config.toml
vocab_size = 8192
weight_decay = 0.15
dataset = "wikipedia_en"
Each number is 500 + 40 x the weight over its row's rms, rounded and kept within 0 to 999. Layers, rows and columns count from 0. Numbers have three digits each. The size before them is the row's rms in percent of the matrix's.

# layer 4 MLP up, 128x64, rms 0.101, rows 43-114, columns 0-63
108:502483520451522504544461554450502592418537525479554491487503415543519490490578472527451529585556525497500543443451516520402507508502501562541460568534478531473472461489526509502507484474486515
085:447466491512537523510479502462493554505509474544546503541523525508425484429449437557458487493528516532475464516509508527453544522493509536544600462536568492532422537512466485402477500427520567
111:520434496510566544540448454537513491492473465437511470571540552523463512435507547444474578422473552527489508473502536405477524482474560453541475486469569509534546476475508451501534502504457519
100:509529480457547559487445473514495493437436426539534427480540500486493463511483489501507547525498456591525523527446537535604499435575468490504559480487517491503515553536498517485515428534569474
103:530502468474559555477568491481469426501501483547543472445499466397569532455577499564474549516547471511555519422542489580498485463501465480490516471481488483499501425510466496523516459533492441
090:500501431529547513506565510458537507483508529467453534528542470435464553456591557527446411501518489513499458464488480475569499540499490478506526486497440550455435485510480497569485596499514435
104:482556466510537607557450562537530552526509494510490545497637483484506442490546493460544522539517468512455505535530549521483498517478568509466492458423539473504503484468463507509463498468507424
097:491498480507566487423458511479419504551446492564547467489470502451435523427504482549527460514439525553524538504529543518502555452419508443494459475482501473464493474520562454558533458520536440
101:469445501495473456534488546434565514508546526531539499478483455516532428536489464490536525553511527578496495490475535472590527442492557538483568440512489564531514475540471600468461539529522453
089:514438520547486513450495559542584535526534450511483573513529502478528479473544447525473527558518541526451480457503510492503498496449543482419487487585570521417528467556511486429502544460462456
099:497534475493508526527510512488574470518474546488532517517492417485489520438577423421578501525526496504488488562586527502479437494552501547560533498544504458535462448524572457423499488526512482
102:444480487483466501558518511486535455508494605523532471504489490600478480473538478467453496489558516554554513491474396522574473486471469547514527453469485555430490502484448579464486504529543541
100:470522469471479494511502533557408508497508458525576542447511536487504463534487481522546518502541440529455530491542524481511493587493474446530557540505547518511427475491484476458463525479651500
095:490478572500432551542593510487526559455529478552492448529516491483490455491460498463454458412528499494487512516503554538463473450482486499498508456539452559519532498401411531488526488457551542
103:474427482493489442478549471453388466444447504516493487470502471483563493571516498528516565462460462523524491501481445470528526470502452455521532578568528456507533462496603517465478533520462480
104:442463496503513468499540507492536509443551446506604473475532477514456459534438471519569508480507503572461516483575493493504470508481491481450537575532547524473547535444501553520581518511497401
098:517484493520529476504486463503525470559578510500514523469594586481524532465542521499387496514468481511530440524467532531531441429478590528504495486536486486549573531428478460540512495476513542
111:497489535569478471504524509452476522508447466565443475571514585514445473504511483482451566491547516454596508529457498524463487552436472511488463439486551435547458476499507528440487533457565499
101:508483462520564560600535535511442450500507513470544377526511489535580466540520475484547445494516481536530436482464551513504519534520498477500440477481459463486551511527481430552523552504457505
097:520430419522499481436517509477498497520555485483553532515559481486532485549463555554484516442565444490491548525412534527499514459522520595480577500557473550489452458469529508506477466537443529
096:507509460531495528502499515529438520493458555526433508556486506463553485542539517445500461510542451483480497457552425479565474590521512495467495463458496497490508508388551555478470602436498505
098:473506494444518458500535504497482529495528516545576485472480477544403511524550456499548459544490463528501607477498425491466490440535435471519542528557532521504453499465400517511472500534533571
100:456458524549490436498465463520550455564450493547523475420427500464463573520530487496499430523492482502515502498512391483499457445466448463506534463454518539453531396493537477523512486525500493
097:490495482529526536505515450531507440564548490488513513447569526510492428561514423522556477556497548489568568463533487433518500482436429575435499530491473432504524535446496498543508468516502542
089:516467541519565447436443440460430442411484492495551523530533522510455506503480530501505513517509448482562558491494457518566520457457461447438545439467489470444478525570489469542529490484471455
106:448561497517512503542503522550474463582524512561542507555473503500514499539530472579515494519511547483536468463473467548485553394491504544510447484554480416541463556506563511541558482487448554
107:511454474457533522498485474517512533430497433481515501529554437558510541570490487611459482503458517456454482443461509463526526479505497470575496456496470468451489471549464485524388476536554534
096:545577452524523513477522460461542537481490610462466505431427503410528439510442528502507516473481488491548497462478507516500534513458526447508530553448518536549499560505559437457492527462554511
104:585416469472503449534504540488468499490537537476518521525454488508510483519488420438383531514533444499449501554485466539582516516548461493454453475533464464481499537475483544423503530459511537
099:553566473537494489486438525520494525475527496444442468493542481486535551450479463459538527461492463606433537534546529465490461565512515433471524561533472433483430445476510487567476473476504524
101:564488463548506526523475524510467475554451474505483546440475583531499539458549543447478472590538517503428505495497556543488446504463489527534548481439568556571553481524513517525566451518506523
101:426484582485539520506474599496515534521547524477484484463474505511495537524470465526496538487481443495484521471474582481503444452441493427408499509492568486511449504602492509460532468540483440
097:494472544494465471484570493556529515504510470548515551456512499589405516517532450439545580470520518478506456542442466488558532488506469393524528546491491496471455531479468541516481437536446502
092:510439442410473427509433511545439539450552456526482459529490444541540475505465561546522549541531540513501545513549419502470510535516527511503501618547466511524520484469511483472520485465508507
099:420486494505518454536467469431485527498467483508600469443504467449509484523568507525477527506475478548545465551589462508529490589419419462511523522451448537544504514523533459470487532500503512
101:440464473501499481530423491484473455529431533471445456467489498528517463516495524548458440467467447421519545440488577526472577518506396517485535502503505418465528490522518557526526486507562503
101:528454501464507542544464502462499444513470483529475525584475503432508511477496475486523600523531460481474547454559510505464472520583473481451451429475594534527527481532448478466530455452530564
093:550490531468549475474562472537498498540492533478464530475492408450396488559538500553541503446556445415504514525486437455515558476550460417526486459534504509555499461510514465514480462506490499
103:449516506482477472485467515463466497549484534491433471467441551526588515459443470366473471499456534498491484508546492532501514435455428502494515539525549507513472539431432489524560513461475462
109:514504521453437450495537516479467482462445509422528521472494454499473542500573510494514517474547431541459491487482437464528560485599564502517508439536488516561533495438441570451491484570496520
102:585517491527419443469584502536499508438527442535485545492578484488507487573504477506557556476530535499535495463462534475520478510501481494498472552512545563529561510527574541448452490532425472
100:470492458500425446480481511477471517479512449422465509441485506521466475571579513518487562462551488502537523493452516455521521501521510584505495540560471478431569444572536494508538543498486413
094:496412464555510536496496486504518424502537543530505493493492479439579446473504498467503513507507479523481506476486480512494548544494422453452511546555400384513515552555496514552523451462457468
097:554534532441479435491487535475464489492487525465547462510535500507522510550438598571447450465491475412517513540480504444561541457481555492477513516568515531467429455490485519495522579507526551
101:521482524518471416490573488560549485534542522558508492521589486548538558502490538511538475536479500460509442498542559510563559488486520448510390456476496492492546493549453485529448473434530486
104:494549464503512439523542496520499487452453469415480545429539462490527538495506479472573486520517511481465504477577442450491513461495509503462538436430475431507532496536439518476537475590408503
112:502506449544515530489481516587488467418533471517483481500514505395468534536481515519566501452554515563502514509540510462502437449491417422512498526425525528528507523560481501459484462544578519
104:552562441489522498460549572526452567424436488483519454487505500513554476503457489452513483464463453557480529581483510461562515470587518461507426514466499563463500483496461499487452515469562499
105:529456527427486567544492495598533380475522497439469508517524468464451509532514473493446440502452450477447473509525451431477529526497434467472461478514488447568480444497475470495503488507519461
092:467463441492549496585468469586480440499534483531452529415486507432494507588485504446484456508539514473496506551466486473490537430492477427486540519535489468487461592475479460503490467476480440
108:537482504517508519528472478539569519389568513502461478523503556500496482430507518491585527452472512469471554486513455440459559541431488561496460518466504475487509456507496463407450529504561454
099:461541514554481559451443489524520510465507544471475521423451481514513540484530483512516506564459536505532490458516436572580542501536488490537566496501489448526420511519407458540526518412526528
093:552444447439441452545496555541531537482447427469497538505432462474516543534494521450492501518454551550515525547417463486537549492529474459553540547517488473456503502473505464567441507560532478
097:445473521493499447549528487574522474462483526477529546473560536549530427516459468487476500518522478449488490628459510397514528507464501462549430513462483509521504452447447460522517449528465496
093:500526551533518510512566542517535539499528453475487581469493573523590460536469471410476568551505481458531498505571493491481535453540515478531476464497438467518529542527470524538490566459471418
103:545469460526458478535487538547588482479494476528564507557545593496521474518411501499545462527531520475491541448493548575515480469489513533516540543492499520434555485490502484451410521563554530
105:488492498515524535448453566548497468494487467541460462383513517494526495540577502505524518455546533503495554467534519505511514483517481477534490622561502462520487494464564493401536474436501545
101:434561552488517484491556451492485523423488489505544517532444462541364534510498491465566533508547446503497494465482488459546520531484528430449518521502508595510563485479456508506452495475466534
108:511540539460515510502533490477569535485485503465471460508467441543551463563485509478442522482429537495555494467595526519448465554523466472440544505561470472450519613450542523504515530506536547
108:511466489538492500510508475490484479574472476566454552531622518503489485444503471422499427542471529454474525530399584478553495490463510529514509531520567471511528574487451491489472451505492498
102:483502485453514509468470460486471499515552558554473476496521464526574498515458498486495554535455457545497420505425486479490527515570449476500579547442540501454511470420535402438513505452452507
099:470429511505492537490515539524579558474492472408434541511521482544496432457428492520465562464559485444436476530486433485467487513506524578515476565536490581505526476528512473474505451506493473
102:541522528508482509478494484442472524513507475501435599499499607500518495412492534488450544473416527509482557485456545537458540541483516546473503474493553516555553448510507532486527539487532401
105:542578514453543579534488462470505551510507449512524537522492558499461477435526449464482482480556547521456481517524504497452511540441549624492575516449524450448480509510545460518535512450506493
103:552422529524461469467438387537474405499457505431423555473492504544486485460492453466454490471548468483544455520508464531522511515458466484565519470471450501512441488480482473555504537515479485
097:487452544468553545473502536455498491435435481439414555492546474450455475460527545410508492498431496515547498537528500481426463495449461469463493531461580470571460522524495509522547524490518504
110:484490468547483418537492542565458535512520444390490519448458532508507532552478484528527494569469543388537527532512465489497451502443519447506452553457526509490442512466514507460462553470521506
103:457503581467523541487471460416459441459519512465489496533493504476521522454428591475490484509488394435525531494536483485496482564457500543462457506513457515492504468497544530448602495519508552
098:455540548449505477475424468506502527568462547447499542505546487494550443524496514453497458507419516493469561428486565558545520533450483499452531473495488523520407448449463529443555498500486470
107:400483468624450542524539500568502460558437474533527489551494546456522526453481450520489516460501518482481439531527480538547511526541514496491501488464554454485568502561507485506436538535473541
094:490489570522466481493535527537424483524525559518414497510444558570515524512503469444507489501480503414515533569408507521520478501473458496441470479499453526455550531436545515578485527466473455
093:534436537505471481422510457529496456454598482531555529492426516517462538430418410482510488495433482497545561480530538490472500527457486499432457498452509543487466510495516426510473469480486515
# layer 4 MLP down (transposed), 128x64, rms 0.0911, rows 43-113, columns 0-63
106:529493499452477527513485514469456500535482522460484475496525528492552497456456502497521537579536507484488547480425461468539526460510487459541522513422545482553435389534364504462521455499513463
082:550473508540529447586445466478444534582500458512467471450527493540512425590530547488528487491495560489552486524440533403480517551439524509499460516531526525445482478510462464474455534498483501
099:473429522604444489530464486539480482518434541467496492514527516559449480531496480530474505489521589487517494412550496474512535488528513425531466561432519517562481478487492516560433570516462519
101:541478435402532575566476467476484448544452503488459481567528497511494482482481494537528468498467469513503508541516513485516477432520541425436490550483573493598524499588495514494517537496467445
099:515423483454560511524468542473430444515477524474424505467509464524468462551526507480452516502528488528516493422498478508438523463460509549412490406487433520511493431463509467596485509509494469
089:462579520501472506475543482505437576478476494448491498444507560487547437481547548508483467501460489513425468448499487483576515598531484513455540482537412534493470515531476527540485591470497516
101:478472440591459506476443465420531446507523463542501493531423576464478448438456560532560500423462538516483509521504529518538518508463442478471458503524532489524483552494512480545448442453489520
098:535532553523491469500518550475503537456450564485548536567520475553489491519569587505497595521578491542456486506441501483545510514549495454500467500496481585497454537479464523509398523518532482
104:502465500447431480605476471506535505486459513530533425537483447457527476500536508461468519454511423495510501438548447541496601483450433471534523504487507575511472521487441529461515474474438522
089:483483528564446449459572510476514508512530521487504560530525497465510513468466490477511499565520508450549517459561563567460445454485473480566516483433553503553511574482518505514416483409533449
099:559510500472527544488468540513512609461500514545526519521519495542436460451489500475483456522426475457483501436507461526507487454527509523457516560477489557544476468436634486524510538561461527
103:452506459610523516519468553473486469512481512568529494487484498447522505605502457489566490488489586522513524468466565558524474501476522514507463420521508445515524517534407454536550465476484481
100:484470563522551508495440514508509508496547512520464594550475515480526526413528449556497510527484526488442538558576512517594403490463507496465501442504494499560469462471502525540505426529493541
096:532458543554484513571463558515451528527492425494507498492472481454439546479446473487496580454430501511513500520525537536475462514548438461463453488516551507544509510397441501453546521567472465
107:532441449537478468524476490562417483511523502495516472446436480516493600398460473534515482583433504548462481530500547576501495517465498454455517521494497546534491480530537442548469490511450503
104:473497562412502520524498527502520467461482538471535467484527458453537520479453451482501454481422503476499489514483490529598561454458484573544539425496455504513465428558466534496444441457510552
096:516520491625482503541496506519520418491526506484554462471530563509512514591491469539503566490553463517533439495515506477482502525497555494525509586414575525559491517439483496520468513464529547
112:428523478530460505497495526431522460507476514519461542531515511461475426560515452491462524522398535521502530518453482547568452441422518530512503484461470463543443468513502535554578492468504580
103:517555525468513479510495525545521578542589434520532525542416532482450509480465530493540517510422534484558539481425480546470456520516511531445511567495500460503474539466607511542546499493480501
096:531515548591499459552491528501505517498489508531504483504566503552480448548525501514560519461642477547481487481468504540495509523541520491456487515536542493522484512466564531451360498511482484
097:537620496433517553514483590547516517493465495492487499495474540543554570524500425510431479549457444475500484441498495486490522418506481515540505468546555455494462473473472476466525449473506441
100:507584532482550550471519500473346475465520503511460422448520498450474486524528591487498502537436523477528485477459517555484563449521530537505492482495525504484468531527542485527439517521550482
104:535514547711503461542515504484498484514459454524513476520463524515486478513494479495531510503474538505517465532559542481441486469496495493504489506511514522518491478543613523538550476511455532
096:419507504621456549522438544520536540530569484511543518510453484486526472517550479497495480571544494536505496522479521559542457489496510558476517525549470428519452571423498505475462541508517445
091:539473561399491429524518482512467508484424490472509507467527508513522486515483494489433550484491507547484542492499470459500545538459480504511649474589501549476433481525422505521479539503488482
103:503577535436487505475493492473526474492405471448519472504528463415509582485500503521449531516469407461524471525402491558459465487475485526502520500537538484526548489529416497432513521527517454
104:515496541435529483465534518440486486416466518527528484483468465494472442481510506523490494492522483574528574496514515531529509591438547470481481536574493465454514480513515484440638539439515510
092:474469539440483493492455525561478535474509500573503515545533557561448483527427579452509405506524526546487507599532543513487503551534506533530478478491538450495457515554496507537581452467505490
093:454468513509546517482523480565521472513514447576499454561548503462483498556528477493527485450403573488612542468473513543518525567491479523520447503534480464551492550514506505496581476441534517
100:513544491482476551500500548523463538460527486418464459475507420453499515484447464506456520478540445550466484512558506496484518554573514383490470489528544492541484534468506415481507568549531440
103:486540521641504546547531454511542474499512510446520527562509454464520562543538471588524524514575493500425525551514472532508537511540503499484497491503513522532528518490550437554518537540436540
099:481451447552449475521493525454427507448475531479433404437553483471474451489473582418512533458557523482505437516453499510474441556438550491486494523494488490560527540535530519486508503476472488
096:459491486298511535522521508436504518517531489459536518482517454492534476512494498535480499483504465562487516443542484469523495576494468509520492510490485450456529471449406512502482500529551510
093:442458517346529539466480490484481443530524499513463490468559525560527504505489553494443502512545490505455520538492495445583495510563499502441501511518496480500472472502421528505404478503551471
100:442484518449575476475464536488468509490465444472459510424507539462500440482518466495526547497511547532538544490402440478479542490440494470514432488505511505608514456407526508551493500533463496
102:430475471530496466547512445499533518474491434422506471517453537483505453504469552546523449489505510504453550558521550526507487459529546496506506453620489465487488549589461581526452449503474497
099:466528511528455517426539498490515490512551531481510538479466522457475422483488485500457468504545532459474450591501534495589560530473512483500600566514483519457450531565455476487450529449451447
094:493561498329483535474503514518479513462542460495579532489484551504524526475527526470542533509493503541426511472512431503540409465511500527549497460516510471537474514494432505507454505477467446
104:522509468444520543599478486494530515501476478556512467450436493495548553522476475428521516483563476509471450533578530540512496519485433523489450422515479450479483512530455480556377487523521498
109:479508544674526500550490533490485496539506531517492462488429495453458512503486509541472494512474551447503480553574518525461502545480501470439544528491521522468441479480567426509503553526459492
099:478501477375548560521472499523497516519490533442494496485466485474554550495476495508483436485386508447477584452517506458516501489495450539555500515522467471540456482521410502570540514467477460
100:454558449420445471489521437587430471475527449565529509550512449481552545524518493471463524476483501461469493472549535483547487500501524484612496510514530495499481525568449524440534546518546500
096:541448531668479544456475516496544496512439474475504503466465545537419492491459439499493503548508488516528449485507470502504407538494479528476497588436492519480530537536536520485504477491512511
099:485506501443531508521462475521414479499509508470566441522516525454598490568491530546476553484464472494483519495515517493469530544533526512496552415488435597500400450495431489456476498496491525
100:483537453632459494528502450568439426506503530481551520447521465520478524564517511529452510513554467490506456519493513517537499470508498511521483552481499552538542501538493494546362503458496525
103:516468545565439493474568496521451460517451473471484435438510486475558480553473559479500452511518506523552443479458515430484538485445475479454591471467468503497430460421536470485556512497494456
110:534433462418511469533490519523486461494498503470501497466434543491513405510493530500514460540475480530516547408521510475557556508376460460443518504517514551533540489479551492547495535516423528
103:475520424434571462514444536485504557530471466531515478490483513449494496517514501482514538404530478513425513496574560459527571579457465497543470496534478501519440434450514462515546561525490523
101:518499466516481479388498479518470510443524459532441451441493487508486427537543513539399502503489527460483484483444535541474460544435507536459527568493480539430495549551488463410506497486474488
095:430480521546478559502531443461519508501474450477511454502523527493539555484462471533567585498522516543540470547523477498584489473560522513494608401461495468462493544507514575483475481474532514
106:469475428500450569513496522489503534531523503455521436512550461517511493459540421530462504504507518477521525459446503491454586532414465495445525508495558386464504460449542552448501482546472499
105:533498542443475518541584468479499479478489448523406501504610520555538429534478492475426509543587570549503538480538535505523513523522501540477492482511478541504479490526441545464450492502495559
090:435519543337527541496524501463514495460517480513524469492553472515510464497521499500485517472517483543441499515541484495532554537499520472530525456593458551496484409479442441463467540452511517
098:454524514401522531499477467557517477507546548547504496492470535508547514514511488573532450508406479443524563515463494537475459553567503567447487480481461477515507475459464510553456432573500557
094:477602508492510508512522470541433507501554488456498546510502514486563396496485461468515440499551538531482444436550440493512506417481553491539521474452485578478497519527501570486518540563465518
101:530458483485530453460513593551509515486496502520530505498509503468553478464492498508502504474600500412566519531512471484495466446570518584515482492494531495458485527458500573458426520548492389
106:488518451527503492529475413527475444458453555564533474474482553546560501475565467533501455486529483500510507455535503532516566531484513493438515561436524523436553474470466474550524454599487441
097:491462458378490578482515548496503528536561482457521538503575511498517424488440544470480414469440582486499498492536534470528498465472492559509448547552518484493487466542425513508502493510508515
107:479510545548530550531543438429481464518582540538488467543564497530469524482486472499543463524464483440453573526515473546480522487547534498473509461443539480486446528500436542391508498460507434
104:434467525446454571585469462539476486490553500493473445449441507497545544470518556485539495496569540580558502489512511560503475517506486491498514503495481475563451533505391492499503591522474495
103:521467419374479472451479466388500468513479530508490460468494445560538443529451494478521492530515487580509435477475492528489526556552468488489458577455497485500493460487513434502498505485480469
097:553544478487541547491569516582547524563580488498522505489455503436623567482492551529498451443472439491529520521525492450448454513482477519551489450509502469564516501468471468496466493509501540
098:545490459645468432556513501515532552428441469452466483516507430512465514510542471479497526521499510456471543503544499506500521430509581466513547502452467502450519506524564543527462498532547490
106:462529523418535531473522502478433560521566444489535468554517527476568410497525449504526466484521517540459474473457454489547474524451548561482508554440491429459514488559473447494457458530535500
103:478497509420408513490552571512500518480501515511512486483455523495520514526496556484481474519426554464513458448466532446492478559601486484454462544543472446416579559531498538474548493496486465
099:487472447497552569364484511460441496479490479517466529465493485479540520556495537486482504465416530479471486502430491502449444499442467502532542544482548500521488481483562548545571521426538501
105:489487534498542465454428463457477478499440524512519516514508517493500408480599455495530559496509496549538507578442516457553519529517529478603525470519523473493453528420529474495510534534433446
104:475483540422520561484465529482511573425540520456524487504517488454481533526474531490485526438442488490516512489501480460515477481515521573487533483448552604550473525583447518515396449514467516
101:515534514530493490499473439559518523462487484527486500559463487523481548522535494484524503506552545507555475504500494539510478450471535501505528393430495494492432505482375552488389441505571481
104:453497492584496441475512491546465438591458467502488496546558511514490445519510455502433564545572499534490481530443495469471400465439493483495512511447510494479554533521530474517487440450532554
094:546570560519473476496527477426501557510524558479571503511535497441567541400482525456503487446547506471478485534546473534520522474486498494465404549457513562475479516524409545503465503513517504
# layer 4 MLP gate, 128x64, rms 0.107, rows 44-114, columns 0-63
088:525488526509525433457516504504445439491489434465589455460412496433425517423496500519434498490522551569509499465519547493472490494469430506505492483533488492476504467608496454508541470547513508
107:525595498560439450484455592471512483590496535583509509491459450475524515532520469443487487525508512420539510460458513536474465490490495540498520406550501555518497539489567553464507506496512501
101:534551545502511508505437514590591551524463498464539583447458542445501497496444555484532544554486547457466515545473480522515577468544467504538451485475538545486499487516550521447520488434508468
101:513538460522508419496424478532515540450496496507455525535453513447508586450490424446477551543527452488505563507509452503521515535411445528523510514458535559471537537521551527484492547441527556
094:485463511554531460477516539442456459508505472466462598480499510446495481470547493484451496468536555482502503524480478487543456559604422536446559465506513549529485598510537557482471507470546480
118:454456450515473514561480533427530466460376468485496473565534558506454500514466550519457514491484597559457521525475450447494516438496423538509465485493474480500528493461514534513504467462560501
094:484493493567504477525451552544470483566545460515491503508464494471556493535405495544423488432435495520520499506487486516471506441525418546424528444516487470487529485542565540458511446489414519
106:532503449567510473492477517548489473476473448545498510507491543530405512521530510436405473524469548500521542524473511540508461402472529462499549499489587531515472566497511591528501567452480511
090:538518494466547477467551531537485536487469462491527552455501528531490441462435515429530533507565524514474500550503427426445501484457501494534499587428480547442515505523491550467558413539484540
100:498489478458500497530520590523514628458469543531450475466529497510479560436551487446457426488504529449536452517445508474494537489472440462425518514473485476467479514437517504477460470535516431
106:431524459556535478502508505577582539608531491527480485459463498489429544510494441480509538521471444475497471506506621531533483490492473572524513489423563503538487514533458479516476515509494517
106:546502489502487465546549502495455573491513516490443505611486464494516478453483523530492517465457465475545542523450561480480541559486471506581544480603453529588523489547518472547446542506517500
093:521497564539564506539475457533572525571531494486537552513491473468517429487469453467540467515456528416483499477472567506448435492460463502505414497478453433469504543507540541531463548517497431
108:458540528527463560537507535462553503541462489520462515525457536481450487510478426440494577470568448506579526445491515456451521537520446494490413508481522560534459516552474505474422557505512533
100:525451470510462496457531517509477521524495422431490434531535445569484576529551497525500558548490490561472419521506476494478478453535479489511487535554466491553483467501478572543478447610501463
098:509497467529465518546509646443522518548468472425553513511504464446497470603465488460536524575471459452507499501512518528502518544500518530524519522498447483484505509472590516443534492560531503
118:522514457506493524551559547519563462535463547570504555512469499493449538507448499401504515491514535491547476444453550473540439476514471496471448482435495497508498566504488469597493447542447562
108:496493450524524475437534470436466466469441441533445566471522506481429549497413522511465525527476472563489516453603499500481443461499477521534515474449512527507541504516443545558487546532572498
092:493547536524545478530458438449485519539430491544422438436475499480494495451500554448473479535478551493446507536534476505534579476430547529470447453521488506495497518447439446542526462526550440
093:558528488521503503536427583524473475507496465513521529576379489506493452481456461493529482472563486496498497445504497566517497535469522463517466525465488486466453531440551462453551448565470419
107:498453515507460443580504493502543532501371515532477525452514511454443590485527457456560558511512530559445486516434482510455530468492478469440523548500505487549552477518507479531468506535446465
098:526525521507488507611554515527513506503511483469463595517537491555392511514515490523565566476535500525524451452474578486508490510510500456555453508516545452536453552513465552527477474549547550
097:534561558496496524530473572486531528495522563519460551545494516466525497427398504480543625533491544516523449549458481516469539485427467458505544472490493526483522510509415536501516526486488541
091:508552457515478476456449477436533519484463513496589480560494494488433575452414502503510520530495597522484517444489448538500453538485490469425519448447522493569477456570471527472487505512490529
097:504544446553497515586528552471463525498492526537469456472488508439566575483504512464494435509457440552524483556473422575475464521460416447548448544525474490522510499479506519462488472489540554
104:471503485524473440496472535586426471481427475489519442459485566539531490504521488457464500493541524481486469494451453544490526454548424486541473462433525492479518511502503561551461389511535431
098:506431438501473564532502652527507526454518519494455520485499502416435482510513505428507508449474519518505453561451457575488466543517475496497496509546530487484466442496510448547527497527550505
096:441534491522510487454531519499561537516455492448461505441535450531453517522498499505609527517473565471546511515492546453418482494506510522516588476518522496525487523523504515550546480612412525
098:474545497562488446577448483468490510526498475488473500529463550478486537439551486410542512493502427581519537442473546510514552484462497558572569491484527439483508536492545508466551474569535518
100:520555544497461484516530527433489505555539465431543546522480462537452493551566506542529506486552547522489488502455443456562560571535488514451544542475512496496477451495506540565508476529419586
093:470445504519529540556475503588439475508512442523579597570519564501473492518514499556476484539503584538493519443534483506453524443493504492519472479569533510503494562450494551478548452515526540
092:459511497395555469481504476472485484473546415521471513523539436564514505528551483483478510463523528493495453606473465523553581541587525545504474518463525511504437541470491519459461505488444487
099:528446478490500441524434460566459547451481503497509479569424396507432516501479526518506579519507490566553521439497438488465493463429419483508494543465502535523473536482490498511435511486503527
096:576499412477430470510455476486472453492512522469507531513418546486514549450517448530445462479541473526521458433548514504497509474465435440526506534443550508499554533504526503441520430496460577
098:590543496530431461502476536543484482521512501473445495496445488413484551568542446424516458478531495447484498516513445545533497465455471505473568500560462485512454487589522542448522494506467554
087:554552493442492503452501505504497444500514543476470528479484519494470466495548445529489475550510479419509569579514432523498553446522522498571549520493540515554514529446483494463623433526464474
094:421490493477489543532504483449534398417532509481491522579530473519475443560521566509496544470495482512498569496494397499500533502526513496486492434489471502477470463499507432430487570493528436
108:490505529529420437526438507515465518523484490537579547487469543533524507507479514455575529595561528559467454540430468497544484491432450540568464495474489511503457513474500567534443500494512456
103:525494525569493467478495481493407492503455485486536523487517490456487602463456461464477451567442552537435479511554503403447493535489485441429514485475565508580488496543533481487495499541494490
104:507540520488422461493491504492443505459567455486463490466548475559475467584478522544478603429497497507531404505487534504499500464511479439485508482531512587496513481488567572476435497520510455
096:578462518506500468517522566484531441480515503488489557442485535525421512555503506530519521460485434498566523402483454559506486480507500518450487418525580509530520469461510473564446418509510476
103:446521534457514433559591517564479470537526453508531484523563441508426560495461479497475565514480468462615478491479493414504544451510547523532467518446495557509508495501476523506465473493488517
091:559542470542462441508542551505490477502463521553548471546506531529415569508421543503438528561480520398509540558503519449550505479508502455485520517546548548545472497483503548558500498546513534
096:442555553528443525505474484527553504578459541471478516469488455547516434519499416525499585477448497481511527534516476403535471523483472466490515477556524439579524526532538513523490526511497416
109:485514533509551451499499523504459515488448510520508493496502524472513526488449500478484504592552486543436516532538500456489543514499447546493515537516581540469445548459468428462444428383486585
106:525426466470453477518472569463477529455467516475493496502458484404524466421481518502457506536489510521551456523534546489560523588469482469553505417390459489470500468487541501496465512534455488
102:454543517530544497570515518552456437529448441490496465500551486567467529461410513470495553501492535528545441488511490489542473496475477526546527475395515453473516520436479485484426455576465500
104:439437466471504462501471571439487519550449483507508515538516548463512581474483503474543569571518592557519490505508450472538520517553467476589527525480545486523552478497485527577542473469511538
087:547528502493519453554498514555438489550473501547506498533515466510469459562515461535432530506533473546537514509356428491412518469510503510443547497472520527473517478527491406479480481455498472
103:523482489523508436563473463500443416507488479568518503468443522429564512510450522533505506506502503544491566519548542513542517583470422510520511470484506529481515539506512522591446426491586504
096:506485448475541510488585492505411498467475464521547550498525540517450558534504446550465505435573537478482502507568470567544477597469461468508518491480563514569481492547537552472490533538500513
097:535432478476437475502528553525436502492491421522520488485448501502457531550518523506449519509483481483481527536401472512524479459517454481570491530473518457518550516450506497575368513575506501
098:430510538485512544496411439477478487504468505498512491550576543494410536507457522507509555480502544581454520556462522457601459535471543457551537483524528510511490522480465511451520463570534493
092:570481457504517429513459551515501512517495496509482479455407557522515430550479392470533530459504517547511504504518459490487455511554471475502504548421567530595523509521489528552520450478527453
110:513531502522518405596552515523564489491497497561496513555512500497484505477480417495582506493557531465416500462560517453505468450502543539539528501486510530524499536603484458483516451551482458
109:480489557535496579534540541511537554562520506496540516550508498421467441489523497492455520463545465460591532439466488457460432497461488551550443479522531516565419518461517515490524468473480555
102:431446536466471442498584517480454556479596484538534481517434439475448514540522527508476552519537466489573482480539452514527546528489480506533446546464499486546502459467542543480446513553472440
111:444457522540543457588510496460528499536513461470487527493451442480448481526402526515469497542416461490597537498533530463479452561493435447467498462462433550525525532501490495513503520535503459
109:447438520463444500554436507544503494465565557549468477470466431495513476514518515457545454474604528566561489540455546549528489513452469507503550535516514517529494547473529503582509513509435538
094:517528583532472544486465465547545532507527467551503553448488465491427449550525489422480500509481393528449512484477581494521481529468459503545462515500541501419516443484500495439512489455566478
102:546500533550478477497499513498586470437404521530436489575534559584474554427583492518520497462525522480490505444437509506459507552539462444502469467454509500501500526528454522499461546465499520
105:523454448479440444480541496493503491523478502446471512542504455560511545504540534456473542555570497475589510540554448546552433502508503437576524517469480511482538463487511589494480462552456445
108:461519524554501471547539469507528477540554467515543500487460540464459533472456444490522600500554513508493439525474473464477480535470409562532508474438520441496489604525525436536474438485536499
108:515533475490476451537492541526497467466517464421542459499470454533486507496480484456495509496430547433489470570495492386542503496536518471502461619463523442520580477521571472536516488527495537
094:434436503539485491527503478463535494515437528562511496481529559525469556469454431443422525562511558421457500544514531545535529506565507546506523491530528458515438537466507539545557513569513503
099:531535461528552494553528578462513508468462442464494509534543531450467510520549452468456518492483546445558551492556516448391493536471502500484506497433526463495493495444553428543485553561486547
105:503508532522509526571531460532464459574452489461527530546450468457465569500414488543454518552563450501531468457486491505519477550418448481547476515558455483537509571483492556546519511538468546
093:525386586562446435562479498483493540480524506432514535534477479509540486492433503494519470515542596503487438493435542479536564537427495479545528495467492479526488495485494468518450481549531499
101:531531550470513491517519515502472474531462499549445534483485425565435515498478457469504589569498486481587476452430501457536454480440498489570531480481480514532445536443523540587542473521475485
094:530472507496560421543475550499479498475502556455516484616471504533548516436496526448499449522479489456459506470549434503512460541436447471526464479551470516468508511507479567525510486412423525
097:508534489524515482519458556466481361445477500453523582538501492538488527467483470562542539505509530508509505486525526499505518626570531531527517515542507528476471517502582529480550487464489435